Weights of a small transformer language model: learned positions, 4725 steps.
Each number is 128 + 24 x the weight over its row's rms, rounded and kept within 0 to 255. Layers, rows and columns count from 0. Numbers have three digits each. The size before them is the row's rms in percent of the matrix's.

# o: layer 2 attention output (transposed), 128x128, rms 0.188, rows 81-127, columns 0-63
# v: layer 2 attention value, 128x128, rms 0.217, rows 82-127, columns 0-63
# gate: layer 2 MLP gate, 320x128, rms 0.267, rows 0-35, columns 0-63
# up: layer 2 MLP up, 320x128, rms 0.248, rows 0-35, columns 0-63
# down: layer 2 MLP down (transposed), 320x128, rms 0.178, rows 0-34, columns 0-63
o81 099:087166136117142111111121157129113134144149151092125143139115155139151120158122197125150150091126174106146141139092125099102142145148147163168108127101130113162126137093143127102163067106144126
v82 106:106098120125149139160128165168120067143133132099114128106135127115153160158126077141152115071119142144114097109053084097117115134170116100107163134104163128161109109138141109129101079120132108
o82 116:130118126150098126157125108081149142133101107143138127161115133092115148101132115104114148185138111146129105110145125145112127127131175126113069137140135144063124183148169141094155176131136140
v83 101:105123121122100098112121177148144129132113140131182132138103126107141140122118169161094150156140182131147161142139123154108134125136104111155106141150108170152147120147082086130168116111122108
o83 110:144147195090100137144150099126169138140147094114103155127154151147130114172136102111136119114119113175128136095089128165132107127122135147167150142114115087139127115124132115129095130155159174
v84 116:108057129122117103103129147112094119159153089086105132113112126123119140135109107099158126094094134147099099180136145099156080112085115114114114112153152125079155136134122116106099092122111114
o84 122:110189131098136105121087114094140141077099144149139146158132133142159127085161143130097146099137146138165170118085128156136189118170134147119172127153116136140121110125136125132127138167097149
v85 121:159104109103114163092123129127118126134135145166069150112130110122113122124170121118119146119108155142127108148095121124156136124129132131120142085157155141120136128159146097109143126114107146
o85 133:101149131111108104112104131137099102089127116124112115102125137112146117080110123112125131122142124109162140159140117111139107121145164127155082150140111133144098117106136101112123198128143119
v86 107:104127118118100127118129169082132098170139100122130127145095096139151107130148104117127113117144162138132168168146098131152175120104111111132101131122108092121139150125157153124114121095140110
o86 102:127155131107121163096106104139144135091147109138124173104138116149158162109162090107172114110082134128160170098094154131114130134110172122157168169106161108164142073110121106128112125121127142
v87 117:148144129138106141105134134153126144142149132155152118153124136127114053137101130143116108139145195171171161141104161129139138154128159124149131101128148107136086120119148162144134199135109175
o87 125:125172154137102117121138148132113122118131146125117122083142112169118114119143143080140174090104104100117116157161139104161132092112153113097103158095149166113144137149117082120118117105181138
v88 121:114130159128114162154147125182131145098136165137160127139096138136138095125086139164094153121151150119146137147172149140139116132096101131132137136128114130121119124152066128116157150128126129
o88 120:151171159068103096088116143143124154141116142123096152118175099138095095183130113135129135106096101148126117111125122175126123121155154149170108126120124131120143145117128121136117122123141114
v89 097:154125151152139132115131121118124151125157145098134120144158126129150118159186135176098103162142100116150116129112133087121124139113140145082118167145109118104041114159181125088159135135119112
o89 097:150150085135104126152134135153130132155113104118116122142088118125107093128090171109107144134119138101107103117142190159104152145138118082103085142120096124131136090135101145120165151126172071
v90 094:118091107095129128146119090129151157139123147151117091101138154122076137153113156149165132127140106110083076128169146113130092079123114151139167145120154172156147161099118106146179129172114100
o90 098:120114105126119106123149148144130167154103121099141081164141125102122151147117128108134093153133086146119138163133111118120107125089116125127103072157079138141099082136095155161062145138087144
v91 097:122134090152136136171147157122145130142130119081116126119144103133170132129122123123129142126119109076117133146129124104124130109137094077123124189146116092144124119120095101137145106100148085
o91 108:167077140121099135109115084093190120124120101135170159156149119118090129151152116170153127157107131165143134106159120160122124121135132124111135138089139108130094176141164160118137160149108120
v92 114:143114119079112144140172115114136136116139117121161115118116144129095138122138170110130088132124131089139107115168113106174128123112114108108148112179115108132099102140121131121144136084124110
o92 124:103134132144140106118083153125113085094117167144085129121164122079150119115112094136125164097137163119148129135123129129111134084168119156143142168124143145105114172128085133146134112149106143
v93 109:090105136124137103112104141140106122123134125114164127148124100112188157078128120161119132120130123121121210122096098140159131138101138138126121134143048132139131084130144184153092134103121120
o93 114:162113126092131128143145137078132126151134105157101141173184128152151109155110126128137142097140101141138090131122149103103086112129128088172154128105185115142116161085125109106107106116112111
v94 101:110090153107123133134131086156150145103122137154122105117078120110121170107136176072151110135115124151137135134147109141127130121131109141124120170119124120137142131111105097166128149145137130
o94 104:110124161109134079106117152137119140127110129135099095127158135096140105131133073185124129111128151113117148151134078139094074131152121130151194137133095114131110151133107144112145116128105135
v95 118:138175126132121102145145093204134180116120137139125109131134114157082132138107145118159124125134113099117092077176121097114109132127130145121144163153144089134099122137090127140117127152152120
o95 109:157120139128110128082104154115131109138123117110116100135115106086095137147111120142097158135134177111125109166167105103115101120157116129130112103089128166104095156152120155103180133110103135
v96 103:151144155163117121108155143131104130097121094135138102109124138105150138107107161116089107207110164126168134135125139089096127137134113121118083108106099122093099070131149160113139132143113140
o96 108:130133129132157147155127103152140095171138153123123146137132142134105108143129135162132113098124135120081095085118172174142129127127112107111125194138119143118098144146073104155129130188158095
v97 095:144122125121157150089129118096081097122102126109119127142138108094170154152135124122144102106106164148135100115109118099119134146145140136105174126078155167143179073135157110131115125102131140
o97 100:121137126134113113199113110099134097138100134144113120113113196092129144124127103147115109151176126171104136143107084165129129117116123085150105119160087097097115194093132146112115101173109147
v98 105:096171152098127120105148119102117157107073142102134106120157123165123154153154151124118096138105118057129116122149108132120151100135102150121112134111125148150101126145174174153139134126133113
o98 106:160060128155122132125119157140168114124143096178114127137123126052108085114101068149106126147108137154119149135138097120144078135135134110115130138127143103145121166112100118128138149121117142
v99 097:089162145158145115138140109105142069106119138181125122138136126165161140097136116071142141085139165137162142116092145145139126159097139126180129112135145072139168167126133123124121068081122124
o99 089:092072130112180149110096124107090085135110144088115153132113113140159138124111094136142130108102113161159130112115102102166135115184103157134140110093095115098132154114134118156104119124097141
v100 108:083154156110149115149124134117115163136087171165111157147154119182123142140144121136100113105123149118093153127124129175137133109123140184160126130177116154138157189185171163146134146143083121
o100 103:161099136123089111119135121122178116113168123147108117101104121110124086116121111090125094112138117159160144166111120097126105168125118173126117059093160082123150089106110118128141083111133147
v101 107:050115150097110108154137132110132161109101131119151119132108103115129142092123128134121114124177100123138154097113106095120144109074108118099126142148091119138104125117118149110090182118092079
o101 110:151092146109171135117110138122167122124155085106093101141135128110157123165117064120154143082104099091106109116112140140090097139157126119120162141115152146105140086073097131100143092093140152
v102 103:113148110127157138077109106135119116123154133109081133147123140121165141088134141122150159156105120108077134048114088150075127132133146113114158155150153120149100109135149116131117137130104125
o102 114:166108143152097105172122105118174132122162077146140090101164120100087122126122120113128090122176141109142130145140143073128108145105110125119125107097125122114116141152089146125126097112127098
v103 114:166085124119129144129115111161124119158170155125100153145123119132132151145128146152166128085112111128104067124121099099135093159134144115097147137121142130141102093164126114129103123104131093
o103 118:118170129127102100102105131122118182092113118128133116103139131092110157118147106105089176162136181110156139146131131135107140108130140123174137137127121153095135125120120145097122178148107102
v104 110:071098166142153165119091154157120113126152163131144141113131117134174134100089120131106147087130114146136144133114118147135118119102152142150130098103118107133129150138110133147143132143107123
o104 106:161146111110141117095169143134137133131098131151113144141158115138131120166143156138121118093126122165139127130140118158105160151167115128165139126119131132125172144174159143127099135117135097
v105 122:087116150145152102142128144142147131126079131079176109128140119152104128132143143114101103127139115126128186166152136107083159105164121077115163158122140141182131127129109148119155143134125076
o105 135:157122149131107156112133132126148108131124115174114135133109132102168105104119084175143108141120110147114119085140106197112132137117091135090122125120124105119161158145121138151133121115133183
v106 107:084117113116152170123146099091158120112088151123115139130115140099140179096126120102122130146122128157112132188109130155115124136094101125116137084123136117091174179091116128156130126105082122
o106 115:109086131074147087118128125128102117124172102112124118137148147133113102107125101172141097084112075097148173081135082087180125119133154166140159110141122117163132119097123148127129100107102123
v107 105:140155092149145110140139100111100122176147091103111141128152074143070108126122121138125152107176107122140106132160149120140131177141159094121151141127174092148152140137131113091099156104149146
o107 113:146151125100110132121110119120164108089111147150145078116134156121172145118133147082144120146117149114158156150125122134128141089124130149094090148114123159137111123135172133132130102120125160
v108 098:165096098098131134112102090130140130118147108130141127129128114083115137095077113127172121134168112133117121067150157149105112107121121111099098157162131129112116113077135110108135177125086079
o108 103:108159148130116132128134161118129146180151133146114106147139108141142128179153133183097117133139093124154128179121133117124141104115117112116174116138120120172109124152116156148118079086152129
v109 119:153121126157104133105137160148113126147124129154154120126136124150114110167114123131125121137097143137064091139197179116105093125137127140101123126137121166122142156188125150159156160153136130
o109 109:130173155124094118125126100124125200093117150102166131125147181154101143149135137131102138128091142095141142149147152146138159123076128131166124130150100126140125111113099154100108125135135146
v110 099:137135116098109114151117154102078156122103090098156142147168163139125108141120141121098141142122086142150132138184121143114139083118150143163143149146108127122163182136102111102090133148156125
o110 105:156121128129130125114117123150138104131149163135131124120095122139146131132151150140110104101124149121114161086131128128112103148129108146121152132121125109139114062144142126127150095107113144
v111 104:177156134137129135105101131189094119105138142146115168160124114165143129119102100136153129100138147199097100105153143162137141164146124143135138132170134145135118133115125105145116166151112138
o111 103:094187171158108085098117144118088144150154140122127117104126116152123120120141175122067165123143152097186138189135113097143146137119147138149117085124118118139145176160163139103138100098144135
v112 111:132123120094116120153121152160127188145077150166132123128146146178095169148144171124142139159130152093094094159160115138138121141105075159138115147109095160171144149168093131153121149088143144
o112 117:133116151122090113123137117138111130121156135096120108116134164099122126138079115111109187160125147129152186111133101119085071145135158144182166101156136141115101130093135080100105154149128129
v113 106:145154106121127112145119141100107068134090114154118096164113079160131119108127127089097125149137179125154170152084119105107141135152129105107139121122147106155147103152159136101074127088131159
o113 115:126116143131147103145132085098154101115142140106123120097139180124163159157149122108190137134155127114120115110138153134128101150136143114114106161085130099074077150108139100119139140149127145
v114 081:108143089105078125125112132128142133141070152154171135134139157145113132109112146163099157153119130053129119113130108193140140083143115107132097110158140174176096105147115143118103121128118097
o114 082:121096137131127142123131118142146153123165079136115115131129118110101107180130101110145124166119125173100160134129133107138051145094176146112182110103123073103115117122166111119123140126130129
v115 106:149144096102122102135116175125133099104104099164132097123150122131113097135140093157132112142119153124147136111128101106119125106151069123098144134114101159156112126104124108125097123071141098
o115 110:098101133163149162148111112116150157125141147105148121109088150119123218144129133095149142139124115158119139108083170135094130137128172081145118104134137106095133131085118101159121136142158161
v116 111:111130131138142114108156087105162120130094116093129099170166101143151136120135112101107128111139146113146176145056106133116165105128121128144129090108117100093108153101144145111097100108074137
o116 108:135086111103111137094135115110096112106127082111129141092114099133133112079129117137143181090109103147105142116093111102131158162138160099069131119101146128143149104110142082154135087120131095
v117 101:152141115069131186092123101155082130132162139167111108130084136173074130115140127101126166146127157125135130140133102129140130158175125121134125115104133159109145116152120124132137167151168147
o117 123:119174181132131085094110111142143101091106137129119129093155148094149131117092138124105127122111136127138133119154125124109122108096134134151122102132122120111088126131125086133088141109118139
v118 106:064202122093119120115153120124125152097089143134189102127129147139144119093138130115122111169166158144155154128102094153125206157125123105175131116103119113147128108122133116123105137113110142
o118 109:126076137158141144153100154130157090139145125122092128142135108128117124129116100097159136088083094137099115099105106114116066119147150158135139144106157125097144168122108129130130093134132149
v119 100:110134066098154141135108103095125145118147156125143124148131168142132148081116122128129119122122084114128096076119126167135182140128116101080121104125095100160123117108163102149086157092116115
o119 102:131115097174114063134141134161134106147152116128101096128158062110117111123099091104113138119160137076156166154101102053128128120131126150119127113113131141133128157134123157107128095111128091
v120 095:137145130127088155109144130092129143151157121143154111098146175153083108120142140125110114171127130163125097144139166169126144120135145108116152120121141157127147114133146091155162146128123119
o120 098:089131093117118107153127132177074128137120122114148144095108161137122155100121167109125100119108092084141125090146126104125110118085087141124133148140070119133116069132097132101107098115154121
v121 103:109084094111145132155116124087134125126112156157130101157126154147137130141193136145099092120136101130072123117139120124148151121119122114125146139123090135133111168128154078122156133058125086
o121 113:122123119149098113094116143169111122140159144107107134136132099108131137083081125125144136143128126122200165114124147094077102148104099130124132122125126109152155106103138134107090118126129123
v122 107:162137148108134148141143112159140116131128161098112108178103142144131138133135130103111125165110104113126100128126099134162110138134120179123129102134153151114117109130099113121142110138166152
o122 107:136120100174114088103135124120056147112136146085106123110152109107103134104087150173124158143162148111107117101163129096149111129138133111132104135155115120112116174149130154123125146109115123
v123 106:133114118111117124193137115143106155125166104150167107139139130128126102129129112172132128123170109099135106074168114161134095103135121135090139161145130146156121088096100128156129174132148105
o123 107:166131133150100117104099135154160152169139134130133110108133120080124145165134167131127134148106102119173114129137138121077107095148094101097129145105141140127116125151140101091144073109140126
v124 112:120076101129142120142111096154160114110126131101137112147115124144131150136174096133161139108127107132092115065100087132095162121159114081074147152097135102179103122089105088114110115094124111
o124 106:151145118143097127142145107112123153183129094113121104103166128084159163095120099128121160157145100104153140115106121124092130147104159114116111128139104155116135126115156147090142088120129087
v125 099:152073096101115128088139084106124115104188116106134161134151122105155153094146123168179139083140109138136103071105121133154110114103135098131099105156124150090091123126097095107112095111093107
o125 098:105151134130118131158100128119109107164141123154110154166154135111153065156122182125089130125131146158162134160093122104132179118130167137109170135148124114163142140149184123127163114136110084
v126 109:134163118121154123111083096156121132103124154152106136154134149154122133128152123117170118104134130111160127096073096146128143103147142139152165139094177113133098167099134126139121109144118133
o126 110:118097142196136117096163152121111129166147123139125097138086078101086141099114118151124146145145152143108131120181095095124119148125131100103089135124104115111141149153164122108131157101132134
v127 106:126146131116168146141145127106111098132126086113099145114079131086178138139114171131123108149086122122169156167069098080099131156142117128122156111085136089106113092092141160119120120133119147
o127 110:131116138124188116136122133112169094127128130162117116153155111132098099098164060115134082136136144123082112071131124162136121092128125112117111186129162144078137154141102103128136154163103135
gate0 100:097083093173113130132116093134136125119087165123156122142118153165147162167110134131158144158113142150136138125143138183118083143152118117149168145104124137126137140145136083115114193098148128
up0 079:148125149137113159159144104178170170112114156143131140090149151134134103142142111118149131131131116169115121095151145127137159142118144108153138126143149121115160146170123142129107138097115134
down0 101:157114102088105139128136081112130138166153104104098094103159090127128099115157106156106120134118125148090148116134105129131130096099118160103132125102100137149078143154099116126146108091106083
gate1 107:094127188138220133129149122117127146134134106117105178154130109121130138133126102153148116061089156143131097130127123156108114135110103122126151137169096110051112102124078152109128130125049134
up1 111:142117123128098144116152146133142124168101091137113096138116101105130115197124164126141145150173112158109092172130135140135130136148088103127139085113108129121153178130110123121090097166165141
down1 102:119130145089097088136106141125115122130099123122113087126130146155093123093115120097130137084144151121121107109144146109147141092137127120144151140115142127166111103155142192104114121112150090
gate2 105:134127113145106103096136074128106151099097132127136143163146127104155151089123135144124191146106110095145128122145121102160172104106093145121110097156132131100158133154100142144104145125135114
up2 113:141089096113164114151121153140108116115115136155103151128121123085128114115082090138155143159133128123138123105121129117154107153146114188116054130126172129106123119141134109147153151125118125
down2 106:150107117168108149125106157084095127117164089144098102109133101105098143119110105136165127120114111106076129157167113150129159123127145137140126125146123124164091172147088147159138123135136150
gate3 091:127114154096172117114138142122150153102116096124117093136092129132101139152133049145092122091123133159123117123111103090147153103096142133149161104120154086122111109140149136160122122142142113
up3 087:103114054144083116137107133120114108129125191167143150141122102179186142139104129118141114132168130133119097092108140121121153105141144098144136144130147112164183144098137150127113155140127123
down3 096:096129098148125109141136142147135086141128153141188117123093140144150093163137096138115143127175129107183166156114132135139120136095135138079149139148140138122122146079111116115121105104073151
gate4 111:116144142135188134098113153154106110120109163142082124109144091136167110108144113116076134113114136146135172149076121148126137122113107105100141097130116148137115127125100099160109100149118143
up4 112:106153143154139142142129147163123112119085138145099128130127115121130133119112100119092134132169180166128156144093123145131162130121132160143134100104141153082159142136128146149100114144087190
down4 107:137138139173139146112086135158133110106131166142077122138140091124144139095112139124131174137137165174099151153097132170128135097136090092108158152125130119120123140151120138146092094169109126
gate5 081:072133137125148124139099119154134118105120086117123120163118102094110133127116099104105141114092150155112158156046105125118129118111129130191186089130139136151145124143102151141117114133133161
up5 091:105153099120150130118080162161131095121130182153112119130147125134186109124122147099126110143120133131184165153084129164161148099098124158088105141135121131119134167143130138163138099156120160
down5 093:117118123140149107150095116139147124115108137153091102121161115123153129113103179119148167132130140183146152134066138164136092114117091141123137115132130141109121113122097152188113091179128127
gate6 103:135123096154115127132148129162139148126153133115092146114141084127143168114128128122150148151132170135139127172171140110133143112153121157165102123149144125076144105137123157104160052104083126
up6 100:144155124149155145136113094105112122103137142101137148117126135110149127109125076109127203155158133073092105131123096162105137127127121164133146133108163142112136166098132159139118132155123124
down6 102:123115117080101128132160162132134128162149145129126143113121120150164110127134133138126163163144160163142117116150120119148113147180161095129146137148101157122161124159116127115113130122126076
gate7 094:120145157124171121109158118183103141130168137100113124062124125122111137149133093113184113133144131140134162072098172148106149162116076108142115098098133113143138113110083111119115132106105135
up7 097:115155094138163138096166126144121158116128144151123124084084093139128146132111124111140106125161169126084146069099136156133185163109144119128105112078102162090120131133119136119127134090125120
down7 098:151159157128129097114129116150108132085104125147115153164128143133124148185145098105091138111170135114120147121124170113097141149186148133072144102114145166150138096140135096099149103145102111
gate8 093:093137132146140140101125118131139138151110108112132104118132135097080149142127109153101144108122182141132131134090115128097075150128133146134083123194131124143109139068151153129086111153118156
up8 085:130110151091137136127129091141114190114080134173121196136146138118109080145166158126079138149173106150116110114081127137137133155130147116137104104126162139139156125128111126162124118146154120
down8 092:119096128128129167102139111132152137133112150126123168088132139139130115115114106125136121150131123153098139091104152119129151186123118134123162111114076128172129159152157105134144117129156089
gate9 118:132138098170136121171127115159083127147159145139117139105085108102133115089113153118137107141160174127070106100160138106136144097112126138102087129116162140090151147134169146124159143125113120
up9 130:176122130111175115129132136129156090138089105124124152168139113145123104155166163123137087157132085097141097108134156140143136103108102142130128128099123117118141127131086139113126126121130150
down9 104:150169129136130127115135149117145161118141125130105119119107183133084111094131127128131124147173103149136115126095125144087136152142129098126132123145144113087115115152148111149090086098172084
gate10 094:092134160152140109147128113160126153113158154114163134147084136107141177092133112146126160131175110151118098123128124138157092110112114119163140124168073077145106138132134140112112155139149144
up10 103:108108146131107098128126158156133119134174152116123143114067149070149139088134113118116119128159135156102100099146096143143089121138108161107129124156103095149119126126135145147145106116141140
down10 101:151117112095115110143086125116120109106085103123070088121137136183074063144095133161119148143096101112125138109094138107129171117114093126156141121074141144125163145123140099118106108155110116
gate11 089:130081086149110112105145076148121117156126162163109155122133122147162141133122114087187108138107132094142097098160137097121130106156124141114113125138117133089144098115096138137091097123145089
up11 079:095150132166109122111116183113112126116106173119140163141125146140123123123118117145121116079123107172128164094117096145124143124119121141139121088126133116138099135097157155097115096149105165
down11 090:141167100120127076154099184116135131141118138118120153154107117132133177117121170106159097138153102128097169157143168172157139131144136132121116091094075150156137112109156151100085125130134139
gate12 082:122127115136160128156135189147074192158094114166149132115105123154114116105157117148157134144118155114109134104119083123172160123121127109101141122105114105114125129136116123160134166118078092
up12 081:139130152141120091141122099129118124121131122152177113111149132139145104130100168116139153087138119120152097139119146172121184134096123183089127127129136156096141130156130115126125117143131161
down12 086:149116169143155112150135097108137156063130147154116127128132127123133115152101075154148120133075160157135104151129124132154142109145091105123143141154109161108129175191111135162198088133137122
gate13 114:146116083149133153164115102128125139142149142135099155139124114106132134119139126089128100114146129111129129121158120139130125075157229108150119116126108127131138157146125101131102168131160170
up13 100:105111093122162122166139128122131158110117122073100124177149100142119166124117111124115120134100122138129122127122116177150136135143119128113102101137138117133125129127136156116169105091169156
down13 109:133138135125121142107103097158127121127133145095122120111108127142146161138092147114178132099118123175117124168132131132128130162133131061150132123116108137122144139137105141117145141135112111
gate14 089:118115107152143090107188123175121148181158154163126136107138131138108167161101175091126125137186124137118131119117137088128154113120116122145117116115115144124084144129119171118135105131128095
up14 085:142119140175126092057132125180122149153130143125125111127172137095094115112113119118195119117124103080092118115122123140113137113132152143111101132097121132162109095095099124136135138156123109
down14 099:100094145126127095113101124154158126156148104183121117133148173114115093147075130115146115104114098159126108093128103124176172145087119124111130139134154093118111096117151094123137137154163146
gate15 108:112124135146139140110168142122104078116135132146142115110116129120124136133147125094146132143149128172117139128155098110154165154167093086163094127137130117156088091157112103101113142133094077
up15 114:128141095097144142107153146111096146123146140133166144091158117129116172133203115123149158110125147168125088129118147159108159155174137077127120148116100095101070114113086138104123113135073136
down15 113:153155116120145111150153135060110121122124131130134110110151105100130166140153118075138165080162124115126105125139149119143139185162133075144125130111120093128133122141140164058133121125092116
gate16 118:138076081162122134135149117168144149140140147134141157142086099118100126126141094103121158113141136138115113092120140118098127144155076104165126130128131147111171141148116091127094161164157113
up16 127:114155129094155170147121108084141146102096114142132142121142149122170130124154148141122081163126109145138128103151144174131103118071138134175142145146144122123104137133105129130127140198129124
down16 112:115101187104148095129131128119151089128153105184131108156151115139139104155147124148157131129117125106088113136146114150100122125188103112157144140131121167088142121151139122130117213120152136
gate17 091:153135132130100065100116142117120116125166135172091112150176124108131094121213120143106155140125086134117138097125119147182135135130100147133138113108109095160121129145156124124140170128123135
up17 092:103133106151126138142171065177107137109133099072142131049105135169141143126089139115134142135147133094147148116088125110126126128159147069123162157158111138104137114145099130135112145141139114
down17 095:126087108097091057127132137103149067150151170164113116138148132101145119176217122151133129121110112141127151089121126139152154162104108174114113115172159139147128133136170113126111135104117140
gate18 105:160111117159103112122118141111102155162130096125087112100130125132150136106140133133077134145172109139155155143158137106128104144110153166104091096148129152155133131114193136133099110126135159
up18 102:119118133121103153111100057105139120111115137126117115138122168127095101099157145144135147122115115155114148155136117073131122094141101140105139142164191111154144123118115124128168068106147136
down18 100:116131104127122097122157068145140093139156210147157127151100126112142122136077138119089123114095152118133134119096119130138148128105099104072142125113120102157138131112110103162151174140107124
gate19 100:130135132128163119153135143141124108138137138154103104092145155119151127136113125145128192108052150131147142108145135107166133122127125131173164163197152114135073097147138126145112111138110146
up19 094:145118092118138115106108135119115138088123089069118172142134095157114130126173166164127108171135139148157111168116116152109114134164132145145119124122071149107141153110168120112111141120129119
down19 096:119111135124144094103131129089156100116125098112145113118153131134096177148109159075130110157154137121147125147124172138130094093161158115111177127081121155107159157080141126128113111116143129
gate20 090:151093147117136122123149134146144151138152097150098115125144139105077117143189141166104149167097144066168128123153116100114146146146134097129120125140147071146133166157131135149152152098087135
up20 109:130126120116139135107122118131128144132114120133133102127182114132149132166157116138105119192157129108097123137137115121138109102092119122128108108139145101130108088120147089150080115179127123
down20 100:128109131112153155109120179132130150156156129130123156127166149131151145110162127148145105141160144143109171134157133105153085113111126117116093127144152101111142072117127067121108134186124119
gate21 093:108137121138155144139172115131184123129130191093135114103070121155166108182084127160139103108119133147145138125109124147155139117116127132120140134158116151140146127100103127156118123161128166
up21 092:128125124154100125129136151093149138094120143134182173128142102143128095139098162117157142144099141136135100080140118196140165108141078117109138141130161120112161099131124128105131082148105118
down21 093:158118145142125110128126137165092109121151158112127168136134192067127119113135146157152176139189133118159119135106125120071160141119143162166083124101134168131138143130160138110148158081090140
gate22 091:153102132152085155077121132149101140103119132143123107122093103069156128184126127134134115139146124129103114124123084096116156124124120165116116127142118111077163163090158127142097146147165108
up22 097:111104140166125160143157200152112112077153128150134131148134105112149093182139130129133158121121166161101137155108123130130157147107101159148138167115114135129131104120139107121110162191122111
down22 096:072041135130089135132101159152120161152125131116121131122125156144149126106118161128141116124122077129125093185150141110106120114129113143137111146134115143098138097141130098112116130183111127
gate23 096:158143148171149153168134159065096118089102111146120131113145163126156131189097117117129109129094129151127112115122078122105120120141151113117154140187109161100142111097128134140129089110104168
up23 081:144117114189132126113124115088138153107074152136138086177116124133116110156116100122175139161088137140122076117154114126151105115153103129094136153113105140142130114140159152132113153141068141
down23 094:092061148131141139135108153129085140102070121150154110170125186130126119147119136157164129161129108143119156109135124120094135151095121102139106122155133130108140098170139132119113144146125160
gate24 105:153168110105119119120139117166108154105131173082115159143138123132168111144124055113130150068098134137135139089067171126099139148141151118133130149121102146171168138130144140095128131127118107
up24 098:140156119126105097125157099130095168073154114111116147116176126136152074150120124109154133105095126154133135129096142155108131112158119118121134142095168085113112143154131125128102105128102144
down24 098:122132125120102127131144087114122143105152132146154123128150080106127126135119131162110152119135125194106086142161141126092167151133160113167072153164148100087166127124136139143097140144114116
gate25 103:150099114135152111132133133099105153104093120099145104191176116069116150106128145124124146158099129119141134154144085112110133140132139130106116111151109137138108152150157148153149119079126111
up25 084:102135146147135100146089096117086121130125153148120155120122122133178080135102160168109114107138108103107116092102138124106159096147103134131146159092176119145112132154079102123117110143115114
down25 098:121089121150114123112157138132094123124161184138088121134159112095119107123076112136142108128131125129117123157131126114136098112122145115137153126189147136113134137152134142120117128103066132
gate26 069:108148153145095128065124140165143141126097141120124125085160111162106122134144095106137142128145122151108130104136153102121135120128095156126114151109124171099146125136128098172115156106127129
up26 162:144091131114079112115128083121128145117136096078158140140124156127096140129139154136174105153120071104109096098174136100150132113125119116133123142146121111154117111117146103122150136132118101
down26 144:108090138105125119090152092125121154114133084083179134117138171141112130165131158131135114126104089090148120118169123088146115145124152143152106115146129120155127123131163117134135139102145112
gate27 091:102134103128147123159135110114134127111123142143156124127160154127146110141104141137178108167115140126132125126105151149098087132155149131095121111145135126102103094102058133138093142113106107
up27 076:141160080109119157133110138115099174138121173116134137102108115137133127106155122191139162122115120135166133147091130143145181168163145106136118123146114118166123112104102145113123144081112130
down27 086:125112148187079162111120140168104117130097096119131129141101162137150107122111112131102118140164109105149097127115114109080127109128105154167170147115102150179134163156155142140129109151131135
gate28 103:144128148108164109129118162128164056163118151103118103120107142123124114149140138084136122117109157104149110116124132128097090111090155151104132119172096116092090156114111153110112146118125142
up28 089:111121145135170092113127110133153105147134102147118120123107138164115140153160093143126125100113146084140129132116166114100088167073133135148126142141096143099094137057115182122116127132094147
down28 093:099102152168140094116155129129085146139113114133134137160125114118133116161105172096115140117109132126110139152158116083146154178106141125147101153091119106154164116145162141098119149139153168
gate29 119:122100135134154096155143165085148133153100115154158150105102142127109129126184098108135150076119181135140162132162143130181151133169123144138121161146133138129154155140061161154096094140156129
up29 104:108159136129124176125113118137153100138122185117099124155156085108111126090101123180125163113097125113120138137139089081136126126157112121117111167095112139109088144066109122122128133074106151
down29 111:143112108107088083123118179107126098133128074130163147104131134150093156150124121084129148141161131167118161139145125134143169144120122131145129121132125104121126131162128137147112071166170126
gate30 096:126118112115149092136133121119105153132104089099134167160129151076092090120128125145122122133111165087133107133161151125136158152126110148152103160137148116133154137115141133079164118155133115
up30 072:148085143125106161135132124099123095104106113106167112104137138104096141081128102101148103112145116121142123132188133125114123124104132153126125107146114151077092142120129126140123116092139129
down30 086:162138134149166144118156104131140142173172145114139137117124143123153134151105140140125134101108096138178110133148144102130131118097120133093150051099157172157108086068119090124139131082112128
gate31 091:119068133143138162164124152129088126107125149159083175146167155122091114103139198127136149174130137128132110118119126159126133155096131150149162111110107130122107121158137123145146103144132134
up31 097:124104200135095103152118141095095147096130101183107130124145161125118115074117136163119142160111099095123113105142120156122115118132125119095138150117158149144110120139178140140128141113127157
down31 102:140129147133113134128141179092096134136100158157107147116096106161141099106141137122177180133130094147125081125148140170110151112129147152130146116145145118148163147112129117112160124114157093
gate32 096:132103130186097161138137155053067133145138136122127126137109172130128122084138154135120125157072111178128152100121109117118111139168134141103131099130149136114120138121114124144147121116155119
up32 086:115087128093118089136146151113127128118110143147113140160139086164130112152094126100115157072150118101108086130102144133126147106132089099102118115121109129087129131138116112144142140101132120
down32 093:126160110138147138127126141117098147133135098158128116143176097100162148147136127133163159088144139093166114126124120098098087120130060116137137128097156126138127151147116175131123152119108159
gate33 116:157118120160166149133167149119133119110147189135111099088122135092125169123139120142130116125097153127153137107119120087128110141106146130132137138135144124086143163037109152123131158131131127
up33 114:103092147127096109110108129112118130153136145102170118185097158160095123111152144066130120113139122124119119159052165139107096079135092129124081137126136122106151126135124113133095094142154161
down33 110:135090147076136140070108134137157129138154143117167094149112091138094129123127134153157156166118147147114107138092128155089154133154114137146091156175168149153150196135121097148118114119129107
gate34 123:130102111150130132116151127119094133137122149129118149123100100152136132110136088103132109193117135129088091105140123180138111133120113142122078176188136122126154144120156145160106118113116128
up34 123:163124103133166115147094127132150140103129095113132120137144096117161163149150152109160112149106118114112103190158124162166138144160124101156100131129133140129133112160158139144143162135095102
down34 127:151152079128117117137120108147101152079172078159128112110126104122182129106124180129136157149129154146156106145166128074126118129123085086110133151093159157130163105118120153154202143099107112
gate35 094:111137106167182100127154166178095159113093111092090150162118147123084193152173179152126095131153112141137118127113100122134103123110110148132130140127103113144148113128168148107087115186148138
up35 101:114136102161124116157136139144087129125114111122075153164134127097079131124162166135143144107140121136143139128108108143130130078120119123123118143149084154151127118159171128083122112107171153